config.toml
hidden_act = "swiglu"
norm_place = "pre"
positions = "rope"
rope_theta = 10000.0
qk_norm = false
tie_word_embeddings = false
init_std_o = 0.0628
weight_decay = 0.0
lr_head = 0.00822
max_grad_norm = 2.0
final_lr_fraction = 0.0
batch_tokens = 65536
doc_mask = true
train_tokens = 140300000
Each number is 200 + 40 x the weight over its row's rms, rounded and kept within 0 to 999. Layers, rows and columns count from 0. The size before them is the row's rms in percent of the matrix's.

# up: layer 7 MLP up, 320x128, rms 0.0725, rows 65-71, columns 0-63
# down: layer 7 MLP down (transposed), 320x128, rms 0.0726, rows 65-71, columns 0-63
# gate: layer 7 MLP gate, 320x128, rms 0.0726, rows 66-72, columns 0-63
up65,106,133,215,203,188,223,223,173,185,158,156,212,132,283,201,221,217,197,147,135,147,182,143,141,94,262,178,182,187,175,203,137,226,187,206,241,145,178,198,237,225,181,134,216,222,218,220,190,195,115,222,184,223,181,135,224,247,291,215,232,214,232,223,185,184
down65,105,143,272,151,220,209,144,177,156,184,254,218,196,196,164,121,202,242,208,189,143,173,213,208,221,302,284,188,143,203,127,183,185,194,206,215,136,142,173,115,192,189,243,161,228,148,218,166,176,237,283,241,171,141,237,263,171,253,63,142,230,216,224,184,233
gate66,101,151,229,193,208,238,207,166,157,226,256,178,131,208,205,217,267,314,255,168,249,221,186,210,177,172,177,159,193,108,193,233,158,197,152,187,180,199,144,147,234,132,192,228,186,127,162,216,148,245,238,177,191,234,237,290,128,283,166,191,251,209,277,207,133
up66,098,211,214,278,207,196,183,226,169,218,301,156,221,202,118,172,229,178,200,214,253,242,256,175,195,215,150,179,212,182,212,204,266,134,238,209,189,118,211,166,189,133,118,262,157,164,168,240,215,243,255,169,151,229,211,197,266,254,169,204,226,161,232,167,179
down66,100,232,208,203,191,209,152,193,178,156,152,131,211,130,128,176,198,204,239,171,234,207,149,189,270,267,188,195,213,256,161,204,241,240,253,244,130,206,248,182,221,169,101,255,188,165,162,159,211,204,254,142,238,207,301,175,210,220,246,190,219,195,156,200,218
gate67,078,208,264,262,250,143,162,283,146,217,194,188,233,191,166,222,283,154,220,225,133,234,194,212,179,169,209,201,213,208,194,171,293,237,210,249,235,293,233,274,192,234,234,212,186,204,133,168,135,186,138,181,218,168,176,168,242,219,200,197,248,140,264,226,162
up67,092,224,206,96,230,150,221,290,137,194,264,238,149,224,168,101,241,215,222,187,241,191,286,173,142,245,170,148,181,198,178,197,224,180,191,180,191,217,164,207,200,260,187,145,211,222,231,262,207,188,298,161,147,225,110,160,212,184,189,162,170,169,175,272,241
down67,102,282,241,155,230,190,251,243,151,169,250,220,198,248,139,148,270,201,184,182,175,206,184,185,209,205,211,179,191,190,194,177,179,194,181,259,213,230,155,222,192,205,179,193,189,248,236,159,150,150,177,139,174,161,211,164,180,213,167,157,219,175,168,322,119
gate68,107,183,281,209,220,285,211,220,294,164,215,219,177,117,119,149,229,202,224,195,284,185,266,283,172,217,187,178,198,175,206,162,174,268,105,201,173,194,191,216,254,152,222,277,245,221,123,258,224,215,160,156,135,235,224,216,188,114,194,152,182,153,155,198,205
up68,095,224,175,203,182,181,272,139,155,209,134,161,230,235,83,150,217,164,191,210,182,217,236,231,207,158,188,196,231,216,171,149,124,184,203,211,208,209,185,208,255,221,217,198,228,231,198,191,181,208,202,271,237,194,160,196,183,131,239,194,243,228,141,198,172
down68,106,238,130,151,164,180,261,205,203,191,162,220,154,226,191,140,137,212,190,186,212,263,215,183,241,165,243,143,237,237,199,167,254,155,165,254,170,268,134,148,201,154,205,203,211,237,206,222,276,203,166,229,217,232,244,241,180,211,228,161,242,148,206,188,295
gate69,094,198,188,162,154,216,227,220,173,110,157,207,299,196,229,223,109,216,241,200,209,228,222,273,217,222,191,177,186,152,157,266,237,191,246,160,190,219,152,157,245,150,199,196,140,255,212,178,188,165,244,219,178,176,196,223,192,191,244,171,225,191,192,188,179
up69,100,231,223,229,216,207,189,219,121,190,113,261,210,201,236,240,208,143,250,225,75,196,186,144,189,273,214,271,176,196,147,167,238,204,215,188,232,170,186,223,238,197,204,170,228,209,140,242,96,252,98,142,262,251,160,169,221,246,222,156,179,170,258,243,224
down69,102,223,141,220,146,233,219,222,122,217,183,250,230,188,125,195,159,177,227,136,223,232,169,187,170,186,243,188,201,174,222,204,200,298,206,266,157,261,135,197,181,173,263,170,230,141,190,258,154,233,170,172,254,187,234,215,230,208,150,207,196,249,146,259,157
gate70,093,243,172,133,243,131,140,216,219,132,208,166,217,231,256,184,197,135,168,256,182,164,261,163,250,169,245,233,223,216,183,209,147,239,167,202,148,255,212,220,79,210,150,219,252,140,126,196,175,195,234,207,137,238,195,215,198,223,248,195,207,220,246,231,182
up70,106,205,229,176,238,168,195,183,151,233,210,195,223,225,114,172,180,181,198,221,243,125,259,206,203,274,184,258,182,245,209,189,230,203,239,245,193,251,156,267,196,224,170,226,164,164,148,236,271,220,192,229,182,211,139,222,245,229,232,171,201,105,150,231,255
down70,108,205,178,202,209,270,149,306,179,211,171,284,113,186,146,195,256,245,198,155,135,192,172,187,228,210,158,220,241,240,168,130,205,210,188,267,189,237,172,195,204,179,204,214,207,210,165,261,222,161,214,169,156,156,232,208,166,208,143,168,218,225,187,246,205
gate71,092,227,217,236,155,178,223,241,181,200,175,237,246,246,186,245,200,175,192,202,173,139,185,246,186,229,249,167,203,240,206,175,246,153,202,135,151,154,200,203,176,174,213,230,166,212,253,334,181,206,226,208,238,267,259,207,246,92,210,142,200,221,228,137,172
up71,096,207,141,224,173,289,174,214,208,218,179,200,167,171,180,164,240,237,187,192,310,269,218,185,194,164,203,261,168,183,273,185,262,172,168,182,193,154,204,190,162,166,237,160,197,211,174,198,210,196,257,180,260,239,234,175,230,300,222,158,148,203,201,243,217
down71,097,147,205,185,140,271,114,135,253,227,216,193,263,144,228,200,206,190,158,186,223,311,183,229,269,187,183,174,204,168,186,215,177,234,116,263,173,131,137,207,181,185,175,144,244,172,175,233,203,182,302,132,242,260,222,261,226,190,187,229,215,145,188,237,254
gate72,108,195,179,181,183,221,241,195,204,206,184,205,192,196,252,200,201,211,249,214,174,291,261,140,196,154,149,169,179,268,136,195,187,187,134,244,101,185,189,127,243,184,150,201,235,137,189,206,169,162,193,304,162,102,264,159,217,216,210,153,192,283,189,189,167